Part of a small language model's weights: MLP 960 squared ReLU.
Each number is 128 + 24 x the weight over its row's rms, rounded and kept within 0 to 255. Layers, rows and columns count from 0. The size above them is the row's rms in percent of the matrix's.

# layer 6 MLP down, 320x960, rms 0.0852, rows 0-84, columns 320-399
size [ 96 103  98  97  97  99 105 103 101  96 104  99 101 104 100 100  97 103 101 104 103 102 100  97  98 101 103 101  94 101 102  99 102  99 105 100 100 108  91  96  99 102  99 101 102  98 102 100  97  98 101  99  96 102 101  97  98 102 101 101  98 102  99 103  99  99  98 101 108  97  96  97 104  95 101 100 104  93  98 104  96 105  99  99 103]
[[137 180 152  94 127 108  98 150 116 121 137 140 131  78 140  67 102 103 100 138 128 143 100 121 154 115 102 133 117 155 163 127 119 147 151 131  97 113 146 121 161  97 160 100 117  98 135 124 122 136 143 144 148 138 131 152 109 118 153 142 159 142 125 159 100 169 120 125 117  87 127 138 153  88 170 111 129 162 132  89]
 [118 129 122  99 107 162 109 147 144 115 138 115 144 124 126  98 121 141 132 151  94 112 106 149 142  88  91 154 130 143 158 171 112 183 140 136  70 111 179 121 121 158 147 107 102  95 127  74 124 135 166 162 161 142 103 187 118 104 141  92 127 144 124 103 127 119 106 113 134 147 104  83 102 150 162 139 126 159 132 121]
 [102 120 138 117 116 123 115  98 138 125  65 158 124  93 119 124 113 114  43 143 101 117 117 160 189 113 194 138 122 130 105  93 124 115 123 137 173 138 129 115 111 109 132 146 132  87 129 101 129 153  94 149  68 126 147 114 125 135 173 175  86 120 132 133 115 109 157 139 123 119 107 138 146 132 115 146 137 150 162 145]
 [131 139 105  92 107 112 116 126 135 118  65 136 117 133 130 123 163 144 161 132 126 141  93 127 101 131 142  88 144 129 115 146 113 185 149 130 162 118 134 127 104 149 135 120 142 138 117  90 128 114 101 162 135 129 107 119 137 119 100 128 155 147 145 145 147 112 173 130 126 144 130 135 132 128 134 175 106 168 126 152]
 [105 122 121 137  70 125 101 157 117 149 124 158 137 136 140 131 156 126 129 110 108 106 144 159 178  95 102 149 110 111 113 100 146  87 120 112 164 135 134 144  99 116 154 126 117 152 132 131 200  99 110  95  85 125 131 118  87 120 126 190 119 126 114 126 139 157 158 119 151 116 168 152 139 131 121 133 135 109 115 123]
 [110 149 156 104 130 109  62 120 145 114 121 118 108 135 125 148 157 112 139 145  92 141 104 109 126 104  99 103  92 171 139 106 132 124 134 147 125 139  78 121 131 114 123 164 139 168 135 111 131  70 134 145 109 135 109 140 128  95 118  95  92 127 110  95 168 169 119 147 128 128  86 144 104 165 108 153 109 146 102 121]
 [105 179 125 187 129 156 114 127  91 150 118  79 120 141 113 139 100 148 155  85 113 143 143  77 133 167 190 134 126 197 133 130 171 111 121  94  87 121 143  98  88 117  96 105 115 156 117 124 167 113 123 140 151 122 161 107 102 101 119 152 132 112  98 101 174 101 154 112  99 117 143  94 140 153 132 111 134 138 174 134]
 [124 122 124 167 158 112 128 157 136  98 131 103 120 138 144 154 114  99 168 114 145 162 157 111 138 149 119 103 112 128 104 154 111  69 103 118 129 144 133 111 140 143 113 150 108 140 134 137 137 130 158 143 158 106 118 155 130 108 128 155 117 138 120 135 151 184 157 147 182 148 104 146 161  84  89 136 150 113 101 123]
 [ 82 107  85 136 138 108 156 116 125 141 149  77 138 149 113 156 135 141 123 145 162 151 128 136 136 146 120 109  88 117 147 103 130 130 159 168 147 158  99 115 145 139 101 116  99 135 121 139 101 138 153 169  75 140 177 146 152 158 105 117 153 156 127 120 100 122 104 121 120 147 117 117 116 122 135 128 111  98 121 140]
 [ 94 126 137 124 101 144 110 151 193 152 132 119 122 108 119 146 141 100 148  90 128 145  77 138 121 125 135 145 154 121 196  92 157 139 126  79 114 151  85 156 166 137 127 113 155 150 129 136 135 124 152  88 116  89 151  95 146 139 123 114 133 115  60 154 144 129 132  98 138 131 162 105 128 123 119 144 153  93 133 115]
 [121 148 172 119 109 117 127 121 128  92 118 131 133 126 192  68 130  99 131 127 165 107 143  95 172 116 132 162 122 140 137 114 126 105 102 114 139 130 126 152 147 137 119 149 135 129 134 119 143 147  81 105 123 135 155 100 122  97 128  93 107 102 159  67 194 116 171 108 166 121 152  89 106 125  99 139 120 126 134 152]
 [156 149 137 130  82  90  96 103 118 137 122 123 145 113 115 102 128 134 115 159 139 116 157  98 156  94 122  99 127 112  96 152 147  99 132  90 164  95 128 109 150 130 137 149 147 111 140 136 157 102 144 135  99 117 128 101 102 146 122 113 123  83  90 166 153  90 113 144 141  97 130 169 141 128 156 146 109 134 154 101]
 [159 119 116  82 130 148 133 105 132 138 167 140  92  89 122 150 135  96 120  77 136 154 164  83 110 142 119 105 118 164 128 142 163 111 130 117 138 150 121 121 125  89 126 130 184 113 131 125  99 125 137 131 148 122  93 136 125 159 145 191 123 152 130 140 138 104 124 163 138  72 131 119 144 162 150 113 114 116 119 107]
 [103 138 118 148 144 162 124 166 174 112  78 126 139 175 148 158 135  89 166 129 100 102 136 128 120 152 120 115 106 131 109 136 176 140 165 155 115 114  81 197  85 179 116 119 142 138 128 164 131 156 174 119  62 157  85  90 123 131 121 152 149 112 163  97  95 121 102 138  92 126 140 107 132 117 144 118 139  96 142 142]
 [144 148  87 176 117 125  86  96 115 138 155  90 158 122 143 130 127 125 138 137 114 128 168 151 135 115 127 145 133 115  67 150 151 150 145 121  97 126 102 103 101 181 136 135 150 140 107 119 133 142 130 121 168 119 151 163 123 141  99 118 146 135 137 178 127 156 106 110 108 125 137 157 137  94  83 164 110 128 138 119]
 [108 115 158 106 137 136 141  96 142 143 144 142 137  87 118 137 128 132  88 140 120 119  98 144 117 125 169 159  93  92 103 123 135 137 135 105 122 137 123 122 130 175 129 186 103 167  94 105 175 136 137 101 117 136 105 108 146 139 137 108  92 117 145 114 144 110 131 156 144 132 140 119 163 129 139 144 110 153 148 161]
 [140 130 116 122 175 119 109 164 137 129 115 163 140 119 147 148 126 113  89  86 129  70 135 136 117 145 106 140 138 122 132 104 110 108 112 122  97  98 147 132  94 112 138 123 168 118 141 147  96 167 150 125 137 127 119 140 106  90 111  86 165  83 120 141 136 145 150 140  96 139 131 148 124 124 113 123  75 120 144 121]
 [132 143  76 130 187 118 128 132 138 127  88 164 145 138  98 113 107 101 130 168 141 108 112 127 154 165 119 137 126 135 152 139 143 110 137 119 173  98 104 124 136 109 190 158 157 172 175 120  98 112  86 114 126  81 121 157 120 112 136  93  98 119 126 102 161 159 109 138 107 125 135 151 128 155 116  97 155 120 159 112]
 [147 121 113 101 154 161  98 120 132 167 136  91  54 128 134 140 138 122 151 122 141 144 115 126 164 111 130 110 120 100 116 176  95 134 141 119 154 134 133  85 117 124 144 127 104  98 160 108 147 120 154 114 126 188 119 154 167 130 123 100 131 129 121 140 111 171 142 146 143 137 125 126 172  88 175 138 137 105 133 106]
 [141 135 100 152 147  96  89  89 144 135 181 111 140 117 104 137 145 113 140 117 119 156 162  87  74 143 126 151 135 155 155 130 146 113 137 120 121 113 154 150 138 123 106 103 152 132 129 118 140 118  96 107 163 104 109 172 117 159 134  98 120  84 131 103 146 132 161 130 131 148 153 121 125 143 140  98  69 168 187 134]
 [107 131 132 141 108 112 128 139 104 106 121 114  67 143 146 140 110 119 156 119 113 104 108 158 130 135 130 126 123 111 115 157 128  87  99 102 117 119 133 146 100 101 150 141 117  87 115  87 114 100 113  75 125 133 115 149 114 136 117  92  88 121 135 157  97 148 118 139  57 119 112 107 159 146 101 128 102 151 111 135]
 [109 166 127  79 120 109 109 100 114 102  89 155 151 110 127  84  75 126 127  92 123 143 108 138 102  81 119 145 106 143 116 182  98 109 102 148 125 148 137 122 136 146 137  61 138 135 191 113 122 184 100 108 114 105 126 123 140 125 199  86 122 112  74  68 143 120 163 157 139 101 187 131 131 124  86  99 125 146  98 124]
 [157 144 130 166 105 131  83 112 117 146 146 143 134 160 127 130  97 109 145 184 163 116 127 105 117 116 145 123  95 142 109 109 100 144 104 103 108 166 198 108 101 113 142 132 142 161 102  50 135 134  81 160 113 123 145 138 125 111 130 114 122 168 137  94 116 161  82 182 146 101 126 142 131 132 110  79 118  95 139 134]
 [104 134 153 163 103 117 153 126 134 152 170 138 166 110 130 121 149 131 119 131 145 165 122 143 128  95  70 166 140  90  78 201 131 115 128  97 163 167 144 165 134  99 143 153 128 149 128 125 139 129 137 132 162  97 135 115 115 169 138 132 131  96 105 140 119 115 155  83 109 125 163 134 125 154  95 137  94 140 164 140]
 [129 124 110 162 109 184  87 127 123 143 163 126 149 111 126 146 122 157  87  91 159 114 170 138 111 117 136 137 161 158  81 113 144 136 106 142 125 107 137  66 160  86 104 102  72 143 105 156 121 123 175 120 114 117 125 105 113 138 158 115 110 133 145 107 166 112 153 152 105 115  96  93 144 124 117 121 166  99 144 119]
 [139 126 127 140  98 118 134 147 113 106  66 161 179 123 161 126 147 143 142 126 119 162 142 126  88 115 129 140 121 130  88 102 185 149 122 132 113  84 123 151 124 132 122 163  96 106 149 120 135 114  99 158 142 112 153 101 126 130 151 144 102 147 123 141 132  99 104 150 112 113 129 120  97  72 175 160 130 153 132 119]
 [ 99 150 104 137 114 128 154 162 107 101 144 142 127 101 166 107 139 117 142 126 156 105 104 140 147 147 123 133 165  92 148 122 167 127 147 139 108 122 128 138 151 116 143 142 111 159 150 134  75 166 132 104  85 128 111 136 140 118 122 165 127 130 130  86 118  81 118 150  84  95 152  85 141 137 159 113 126  97 128 126]
 [142 118 120 110 120 131 113 146 131 115 115 162 108 152 116 153 133 109 125 119 167 132 106 139 101 107 118 144 111 114 119 147 132 120  92 133 142 158 116 113 105 108 128 116 112 105 101  96 124 107 153 104 129 127 136  97 119 114 113  96 127 132 132 133 101 100 152 126 155 105 124 109 141  85 143 123  97 109 127 138]
 [140 132 114 136 118 114 149 152 164 104 130 150 121 137 157 154 132 130 130 134 152 134 112 106 123 133 150 115 127 134 137 132 121 154 106 122 157 125 142  95 104  92 133 122 157 134 113 149 139 124 111 139 148 138 133 150 156 129 155  95 124 115  90 106 130 124 114 134 129 119  93  85 111 130 158  94 160 110 135  97]
 [156  78 126 131 133  77 115 102 108 180 131 107 145 117  98 180 158 122 137 145 119 149 166 107 117 122 150  87 133 170  79 158 140 113 104 134  98 137 121 118 195 104 135 109 112 139 117 118 138 142  98 162 116 178  90 107 150 137  90  91 145 135 162 149 109  88 135 105 153  94 132 124 131 168 157 168 114  93 106 100]
 [142 130 130 120 101 121 133 132  97 160 147 148 100  80  74 163 135 152 127 171 152  94 131 145 136  92 152 141  91 148 137 148 108 169 107 132 108  92 137  67 123 146 137 137 125 120 112 117 137 156 167 155 124  95 119 124 131 172 123 113 154 125 113 138 112  89 190 110 142 108 113 120 151 126 130 142  82 146 148 105]
 [108 123 175 137 133 138 138 115 129 103 119 171  95 104 122 120 137 126 131 122 152 127 142 170 116 122 118  46 161 138 101  85 171 144 141  99 142 131 139 167 117 154 116 165 170 109 104 106 105 122 118 102 134 143 133 120 154 115 112 102 108 147 157 154 123 124 140 166 137 147 102 133 140 132  86 109  92 115 154 105]
 [104 145 149 125 119 145 137  96 145 135 118 130 116 112  86 109 111 170 130 119 142 126  78 137 163 124 150 155 144 110 131  97 134  97 121 116 155 148 123  85 127 102 129 111 141 143 121 161 123 128 104 108 133 106 100 102 134 149 123 124 149 105 164  94 122 123 125 103  94  91 152  95 136  97 117 133 137 106 176 170]
 [125  89 137 112 156 134 113 164 144 124 120 166 106 131 146 158 160 147 176 115 158 166  96 117 116 164 115 164 168 113 124  82 118 115 116 125 123 141 133  98 133 130 127 144 149 136 116 168  94 170 106 116 145  90 116 162 139 111 132 131 121 146 152 149 129 147 162  75 108 157 114 149 124 145 193 179  98 109 130 123]
 [136  80 149 138 150 147 142 121 144 118 128 149 114 158 111 115 125 157 149 116 143 134 112 118 103  95 130 161 133 113 153 125 177 120 136 142 174  99 124 161 122 136 153 100 102 150 108  98 143 103 137 106 150  96 134 126 126 152 105  87 195 124 115 139 117 158 147 133 138 106 143 177 103 105  88 111 132 115 191 142]
 [141 151 151 150 132 109 110 146 106 137 142 106 148  91  79  98 117 104 129 147 108 121 103 119 138  90  88 115 160  74 147 121 114 152 116  90  99 165 194 132 159 112 118 115 125 102 179 137 105 148 140 160 102 107  98 136 131  91 113 156 102  90 115 152 142 109 127 142 170  71 168 102 102 140 106 100 149 149 156 122]
 [100 114 102 122 124 113 141 114  86 132 124 156 148 115 143 162 104 139 130 105 111 119 118  93  99 143 120 155 125 129  63 122 136 115 108 157  97  85 118 127 119 102 139 124 171 108 152 105  93 148 124 117 113 107 112 152 166 127 108 118  96 100 136 147 144 103 167  93 133 129 173 144 157 102 114 121 123 150 121 156]
 [104 104 121 122 133 148 136 161 142 141 174 142  95 130 125 138 124 150 125 115 122 150 122 162 118 146 119 112 125 137 109 111 166 113 143 105 127 109 145 117 167 157 129 172 144 126 102 148  90 133 144 126 139 116 146 141 115 143 126 170 125  95 199 135  95 135 137  79  93 105 156 172 139 115 125 164 115 124 109  80]
 [103 119 113 177  97 159 128 158 155 128 116 104 134 167 150 127 152 136 166 108 134 129  76 124 150 153 146 113 118 114 172 163 129 144 144 169 157 148 156 163 131 149 124 133 159 120 148 169 132 152 156 160 137 121 111  89 136 164 133 115 148  99 102 119 122 165 151 108 158 169 156 144 140 126 120 187 115 148 115 139]
 [126  98 143 152 119 146 129 145 129 152 112 127 127 133 138 138 172 127  93 121 124  96 138 131 113  96 125 144 121  92 153 120 102 132 132 147 168 120 155 108 139 101  99 110 121 109 105 190 146 113 156 126 116 135 133 132 148 123  99 137 137 169 148 147 101 119 100 165  84 109 177 157 142  99 102 149 141 112 134 138]
 [119 164 110 139 146 117 109 135 165  99 140 128 107  92 125  88 154 127 123 127 150 121 114 152 121  98 154 114 127 145 120 138 118 183 110 104 125 129 134 137 182 142 119 105 115 106 111 126 118 100 118 135 156  84 124 134 101 154 175 121 122 135 126 141 131 118 139 146  94 107 115 176 150 167 131 151  96 197 143 111]
 [112 127 105 119 150 144 124 133 117 126 145 112 127 148 108 143 148 115 124 117 121  78 135 114 106 133 124 115  47 168 157 125  85 112 131 110 143 104 130 180 126 124 104 151  92 119 112 136 147 158 103 146 143 104 130 115 134 144 126 169 125  83 125 104  92 101  63 175 138 132 134 134 154 171 125 108 131 177 137 113]
 [141 127 125 136 121 117 128 132 174 105 159 128 142 111 163  94 174 107 131  88  64 134 160 126 129 153 141 153 142 114 147 115 181 136 124 159 113 151 114 140 146 132 120 101 118 131 157 122  67 133 153 145 109 132  90 156 115 143  68 138 136 166 105 177 130 189 123 131 132 149 109 158 151 137 130  92 150 127 138 131]
 [144  87 103 170 156 152 139 143 147 134 151 136 121 160  81 165 120 149 124 176  97 130 131 119  88  84 138 139 135 127 166 122 108 123 152  92 163 121 101 130 140 187 107 169 146 111  73  65 144  74  83 162 101 139 136 118  89 130 112  99 162 148 123 162 153 130 126 146 120 157 102 119 160  98 151 123 132 131 116 145]
 [ 98 165 131  87 107 145 164 144 119 134 147 130 142 120 123 109 148  84 121 147 140 147 143 140 117 120 177 139 160 122 122 110 128 151 121  97 107 178  85 119 119 162 152 138 119 148 145 132 125 121  94 106 107 122 124 128 159  72 111 135 128 161 126 187 161 137  86 125  84 143 144 128 187 136  77 119 125 116 118 149]
 [138 139 108 133 129 125 152 145  82  87 102 141 139 106  98 145 106 141  87 135 125 132 126 122 144 110 118 141 108 118 141 124 157 109 135 171 121  91  95 145  92 133 149 121 133 145 123 113 141 146 118 148 153 140 138 157 132 131 123 121 130 145 139 195 122 151 158 132 120 134 107 151 152 136 130 169 145 124 167 145]
 [106 119 115 108 157 160 131 114 124 105 174 121 103 136 175 142 103  97 149 120 169 167 164 176 135  87  84 126  64 146  94 157 136 139 141 137  99 110 142  96 160 133 121 110 154 115 132  98 115  81 141 182 124 168 107 116 149 116 131 111 111 104 145 132 148 137 143  64 127 101  93 115 125 132  96 173 127 115 129 132]
 [145 143 152 107 115 132  95 143 103 127 140 146 181 125  87  98 122  49 117 160 129  84 127 136 129  94 118 104 149 111 153 136 146 140 202 116 105 135 142 161 107  96 122 163 122 126 136 134 150 121 134  93 124 151 130 173 112 140  96 170 111 109 139 147  89 148 120 134  74 178 139 164 118 150 119 124 124 125 118 167]
 [124 140 137 136 158 142 151 180 153 123 112 144 105 155 138 103 114 151 107 159 110 141 158 143 133 132 117 168 137 111 123 134 143 131 158 133 101 131 132 170 128 127 137  97 119 142 110 142 115 134 110 102 124 148 142 150 137 114 129 121  93 128 142 131  81 127 135 139 131 106 152 119 112 146 177 145 135 131 141 143]
 [147 150 129 156 107 132 104 166 118 123  63 119 106 134 119  77 157 143 130 136 107 133 145 117  92 142 203 105  92 131 161 178 132 117 104 119 109 141  83 123 123 121 138 142 122 115 118 151 116  82 148 156 146 133 153 123 146 170 123  90  97 146 156 140 158 112 123 110 116 115 118 159 118 160 146 125 112 104 151  93]
 [110 123 163  99 121 124 136 139 134 113 138 136 128 100  97 138 159 122 127 158 147 138 125 120 135 132 120 130 101 131 131 130 165 136  81 108 130  69 117 155  82 155 159 108 118  72 121 118 138 144 130 129 118  92 119 122 170 167 118 172 137 125  95 143 140  71 161 140 124 137 130 115 147 140 184 130  86 136  96 133]
 [157 111 144 108 112 119 134  93 129 107 112 116 147 134 107 127 130 132 132 134 119 125  97 127 142 155  83 133 149 163 159 125 127 141 108 116 114 157 126 151 153 124 113 134 132  91 145  95 130 130 142 120 137 122 149 127 106 168 136 127  67 140 113 132 123  93 112 153 124 151 109 113  69 113 129 133 123 105 146 118]
 [125 133 183 160 136 112 124 155  97 116 127  96 127 120  87 140 146 127 148 170 131 120 123 100 136 118 109 135 150 118 159 165 122 141  86  99 106 135 160 104 133 129 132 162 133 137 140 109 157 109  63 110 167 143  95 148 107  69 112 158 130  98 153  95 158 108 125  91 169 163 190 112 110 128  99 113 149 127 112 123]
 [149 151  99 108 155 149 107 126 138 124 158 127 154 125 132 141 148 128 169 141 182 119 172 166 135 135 125 126 128 144 141 173 165 147 172 136 119 125  65 132 122 164 149  90 105 176 164 112 125 154 127 118 141 157  92  61 159 103 119 143 129 135 157  88 100  96 150 154  98  66 128 126 140  87 107 124 122  95  97  76]
 [ 88  85  93 145 134 141 122 162 135 124 137 139 155 159 144 103  78 147  93 134 139 117 117 128 133 161  89 122 123 118 172 182 104 162 132 105  97 145 119 113 111 102 122 109 108 181 137 135 152 164 117 148  57 126 128 149 122 165 137  96 139 113 159 164 142 157 155 102 138 134 132 138 106 102 134 109 100 144  83 126]
 [126 149 115 115 153 131  88 127 195 133 122 107 128 123 149 107 160 138  97 133 167  70 154 144 138 149 132 173 155 160 156 116 113 142 134 156  92  88 156 139 130 174 129 130 132 129  82 130 165 113 157  88 139 167 128 132 161 143 139 128 138 109 135 131 125 121 149 150 100 126 155 126 141 176  98 156 123 173 108  83]
 [ 86 106  85 142 175 142 154 115 133 146 136 111 120 127  89  98 135  86 138 156 123  69 127 123 157 124 121 118 141 133  75 150 154 113 100 116  90 120 136 128 104 170 112  74  72 136 136 143 134 147 155 142 165 132 111 194  91 163 133 127 114 165 129 183 182 141 119 137 102 146 119 140 153 128 119 180  99 132 112 134]
 [113 137 179 128 119 115 112 123 118 140 126 127 124 128 114 112 152 121 159 156 127 138  80 107 120 138  98  89  49 117 126 161 128  96 115 117 134 136 134 169 167 145 142 103 131 119 127 116 125 119 145 132 135 120 146 121 101 175 101  84 103 113 100  88 109 130 141  73 134  66 159 118 140 108  88 157 111 116 134  63]
 [111  92 105 129 119 104 105 111 158 120 129 141 150 112  94 130  97 155 112 140 126 115 148 137 120 118 125 167 149 115 156 127 120 118 118 132 131 135 149 134 110 141 113 133  92 147 164 177 158 133  82 130 139 180 141 195 163 124 116 119 114 147 140  96 132 140 113 141  83 163 110 122 110 177 173 152 183 145 112 113]
 [122 166 145 132 136 113 177 150 135 148 111 130 131 128 121 128 125 142  62 145 123 140 107 134 104 157 153  98 120 112 122 118 121 147 152 134 144 129 124 168 125 138  90 153 121 145 188 171  95  88 137 143 127 145 119 114 134 132  93 147 116 150 155 148 106 118 119 171 121 118 125 120 142 158 125  95 112 162 124 105]
 [139 132  88  57 111 117 153 148 129 128  73 119 170 111 139  80 132 153 115 112 169  82 159 132 124 132  96  86 123 118 127 144 122 123 131 144 169 117 124 159 132  86 160  97 128 150 128 152 128 133 139 129 185 115 108 104 143 125 100 121  97 121 153 167 165 151 130 136 181 105 152 161 139 107 109 135 137 123  92 124]
 [ 99 124 191 166 136 157 117 126 129 132 121 146 127 116 127 140 125 141 129 141 114 115  95 108 113  50 103 153 157 123 141 114 110 139 139 122 113  85 128 140 135  97 133 145 149 112 141 132 124 123 141 108 116 102 138 158 102 119 129 136 105 125 129  89 113 162 120 102 106 162 142 137 126 110 153 143 112 122  83 125]
 [146 111 127 122  92 161 106 122 137 135 116 137 140 149 135 158 143 126 114 135 157 177 136 126 165 146  96 103 168 129 109 120 152 137 131 124 123 117 108 114 154 112 138 156 152 136  86 169 132 134 120 114 108 132 134 110 128 125 162 134 133  76 111  93 140 141 139 121 133 127 119 160 101 150 175 169  71 137 102 120]
 [113 105 143 130  97 136 131 108  95 131 115 149 164 138 127 116 156 122 171 106 139 110 120 107 136 117 104 113 130  96 149 132 109 155 169 102  96 131 109 122 128 138 107 132 118 126 130 104 146 152 129  98 169 177 128 108 135 131 124 176 142 169 147 147 143 156  96 120 164 118 142 135 145 130 126 106 125 104 141 115]
 [129  88 149 132 130 105 132 102 116 139 146  93  86  94 126 142 118 147 177 156 117 195 142 114 102  99 100 130 185 127 129 129 150  50 173 151 115 114 128 139 133  79 105 131 176 161  97 103 120 139  91  78 151  95 119 157  94 137 138 114 126 113 138 126 110 118 145  93 114 100 161 141  91  97  70 129 107 132 126 123]
 [117 124 122 146 151 122 137 148 159 115 150 134 133 170 132  82 128 152  99 129  91  75  92 124 150 116 146 169 102 141 119 149 160  97 162 122 133 117 156 140 113 173 113 133 158 131 131 161 150 105 124 124 139 140 151  98 153  94  81  99 106 162 131 127 134 110  90 175 158 131 152 129 116 171 156 106 122 124 112 151]
 [123 152 133 131 153  96 143 121 123 132 115  94 109 117 124 137  96 143 110 107 125 125 147  78 144 144 129 131 134  92 118 110 128 158 127 163  77 148 132 107 164  98 118 141 132 147  85 165 131 142 116  81 106 149 123 126 170 173 141 169 132 116 125 110  98 146 150 124 173 145 116 139 139 124 184 113  91 148 132 104]
 [131 151 135 165  81 114 107  82  95 132 166 139 100 131 148 131 135 124  89 136  86 112 134 150 177 101 120  97  91 113  96  90 109 141 146 122 126 155  83 117  78 133 115 147 135 104 124 139 102 148 151 114 117 118 114 115 106 132 128 100 102 142 117 160 114 139 144 116 116 137 121 152 106 139 149 127 106 136 121  94]
 [133 127 113 120 156 142 158 125 133 160 108 121 132 104 141  84 138 113  90 128 137  93 117 118 163 135 157 127 182 110 152 136 142 147 193 139 139 136  88 138 108 169 116 146 135 139 128 144 144 132 131 111 122 108 146 129 110 130 119 107 148 123 130 154 115 131 140 171 116 136  97 108 145 100 131  95 174  81 154 128]
 [160 182 107 156 139 141 126  93 113 117 102  98 141 159  76 136 101 146 169 142 110 120 142  86 106 134 159 147 129  84  87 118 102 113 189 154 154 135 120  90 132 140 153 133 143 135 112 125 135 118 116 120 120 126 121 110 160 119 115  99  85 145 119  95 104  84 142 151 133  98 170 136 160 190 117 125  85 141 150 111]
 [130 145 126 126 147 168 124 146 137 122  98  68 143  95 135 171 127 130 118 102 105 133 137 147 115  87 115 168 123 107 112 123  93 119 120 131 132 115 129 129 177 134 123 107  88 128 145 102 112 104 163 119 118 121 134 147 106 120 125 112 109 111 124  93 176 133 101 121 124 147 142  90  97 118 129  97  84 104 142 125]
 [120 127 128 123 118 134 108 149 122 122 100  82 177 116  95  97 116 109  98 105 164 157  93 130 137 157 116 127 118 165 140 125 167 124 148 119 114  97 112  89 130  93 193 140 150 132 147 123  86 100 128 165 148 131 141 129 162 119 138 118  94 141 121  89 139 121 123 142 169 157 162 122 131 156 157 109  98 100  82 107]
 [121 107  74 120  84 137 134 156 107 127 138 145 144 147 177 114 147 139 115 124 132 138 116 131  95 113 109 124 179 123 136 143 122 102 143 135  80  87 142 115  89 133 115 130 113 125 134 126  99  99 168 113 106 141  88  31 120 101 119 161 133 137  90 121 159 126 134  66 158 135 124 152 118 151 170 139 133 122 122 101]
 [ 89 147 132 110 115 122  96 148 105 178 132 110 130 120 124 144 105 168 104 100 148 108 119 172 156  95 123 102 152  98 137 126 124 110 125 113 113 127  83 163 108 153 141 101 126  93 113  74 104 103 172 123  91 147 118 106 104 156  82  96 103 131  92 165 129 103 130  84 142 153 123 164 158 130 146 148 115 136 165  87]
 [109 120 170 110 126 154 131  59  93 120 111 137 146 110 171 165  97  75 119 141 152 137 112 132 110 149 144 123 131  74 140 112 151 108 118 115 139 165 144 167 130  76 148 142 149 179 163 145 107 158 135 112 101 186  86 123 128 146 120 108 136 147 116 152 121 136 110 141 125 156 127 146 131 143 161 139 113  91 129 107]
 [ 84  96 122 159 181 166 122 161 114 141 174 106 142 155 128 155 138  86  90 151 140 160 125 120  88 125 137 100 129 148 167 121 105  98 152 160 106 141 136 157 130 113 151 134 151 120 174 190 110 161 150 142 121 151 134 139  98 151  87 142 153 121 174 109 119 127 112 111 146  78 135 117 114 117 150 162  49 115 104 137]
 [111 139  95 146  99 164 167 162 107 161 135 161 148 122 104 126 110  82 187 144 121 120 125 135 106 127 111 112 138 134 115  99 106 149 137 166 131 150  60 114 164 103 146 116 134 127 139  84 110 103 122 147 130 158 129 117 137 142 116 187 147 135 137 149 143 124  76 134 129 148 146 126  82 168 155  94 148 154  97 122]
 [123 127  82 141 127 135 113 156 102 140 123 154 157 105 121 149 115 159  97 145 142 122 149 185 117 139 127 143  92 144 141 120 136  89 119 118  65 154 132 156  82 171 143 131 107 136 157 133 154 115 135 112 137 144 129 128 131 126 167 129 114 112 142 110 125  92 114  94 107 103 138 134 126 144 104 143 120 110 108 115]
 [146 115 128 109 141 137  93 144 110 134 131 102 122 119 121 154  97  95 100 124 114 153 116 131  86 168 117 133 106 129 160 132 141 158 176 122 143 128 140 146 134  94 102 151 129 143 164 135 170 118 127 174 126 156 102 143 105  86 126 128  92 135 138 101 144 177 134 104 197 121 118 160 130 132 147 147 108 180 153 138]
 [107 132 127 103 122  96 148 109 128  46 105  99 136 132 120 101 129 136 114 125 118 148 157 146 156 134 123 139 132 113  64 117 163 126 118 149 105 116  93 141 101 113 143 159  95  99 123 161 129 110 108 112 125 123 129 114 119 112 139 144 179 125 108 117 106 121 102 111 154 147  74 112 121 104 108 127 126  97 105 156]
 [ 89  84 104 130 198 125 168 134 131 115 153 145  90 106 130 111 124 150 141 152 142 106 161 115 111 101 127 148 132 138 153 138 150 156 116 129 123 101 100 109 113 109 168 120 108 122 151 153 166 122 118 108 131 148 136 108 116 160 133 157 139 158 148 119 125 129 100 135  72 141 149 126 139 142 121  77 118 172 161 117]
 [135 127 148  93 121 159  98 128 150  79  75 144 139  88  95 108 105 118 132 134  64 127  94 163 100  87 142 121 133 117 106 173 132  95 101 124 113 103 128 120 133 123 101 131 122  95 142  95 155 129 138  73 113 156 137 123 129 130 133 125 105 110 108 127 118 140 110  91 101 121 142 156 111 136 154 131 117 157 145 124]
 [124 164 134 136 167 102 147 130 124 154 118  98 106  80  69 158 125 150 144 137 110 127 147 171 132 154 169 139 107 174 113 119 128 106 146 130 112 117 137 139 125 132 104 146 129 109 141 152  94 151 129  71 101  92 165 125 168  87 200 157 131 122 160 135 110 168 115 127 115 117 118  97 100 111 131 133  98 148 160 137]
 [151 134 137 143 119  97 143 120 121 146 144 123  92 137 105 121 122 135 120 122 117 145 129 131 183 105  94 104 175 177 142 166 112 126 129  90 104 109 107 118 180 128 110 122 135 155 109 117 135 173 157 103 128 174 134 164 127 152  67 101 140  94 120 132 131 142 125 115 100 148  95 119 151 120 157 108  92 174 133 134]
 [155 124 116 154 153 104 129 122 116 131  85 153  83 134 117 164  78 168 101 147  96 139  84 109 130 151 142 126 134 159 141  94 149 163 115 106  89  87 162 127 101 148 128 142 146 131  96 156 179  91 103 154 146 103 130 135 157 129  90 154 103 167 153  97 116 106 112 133 149  86 133 161 143 138 132 131  90 147 124  80]]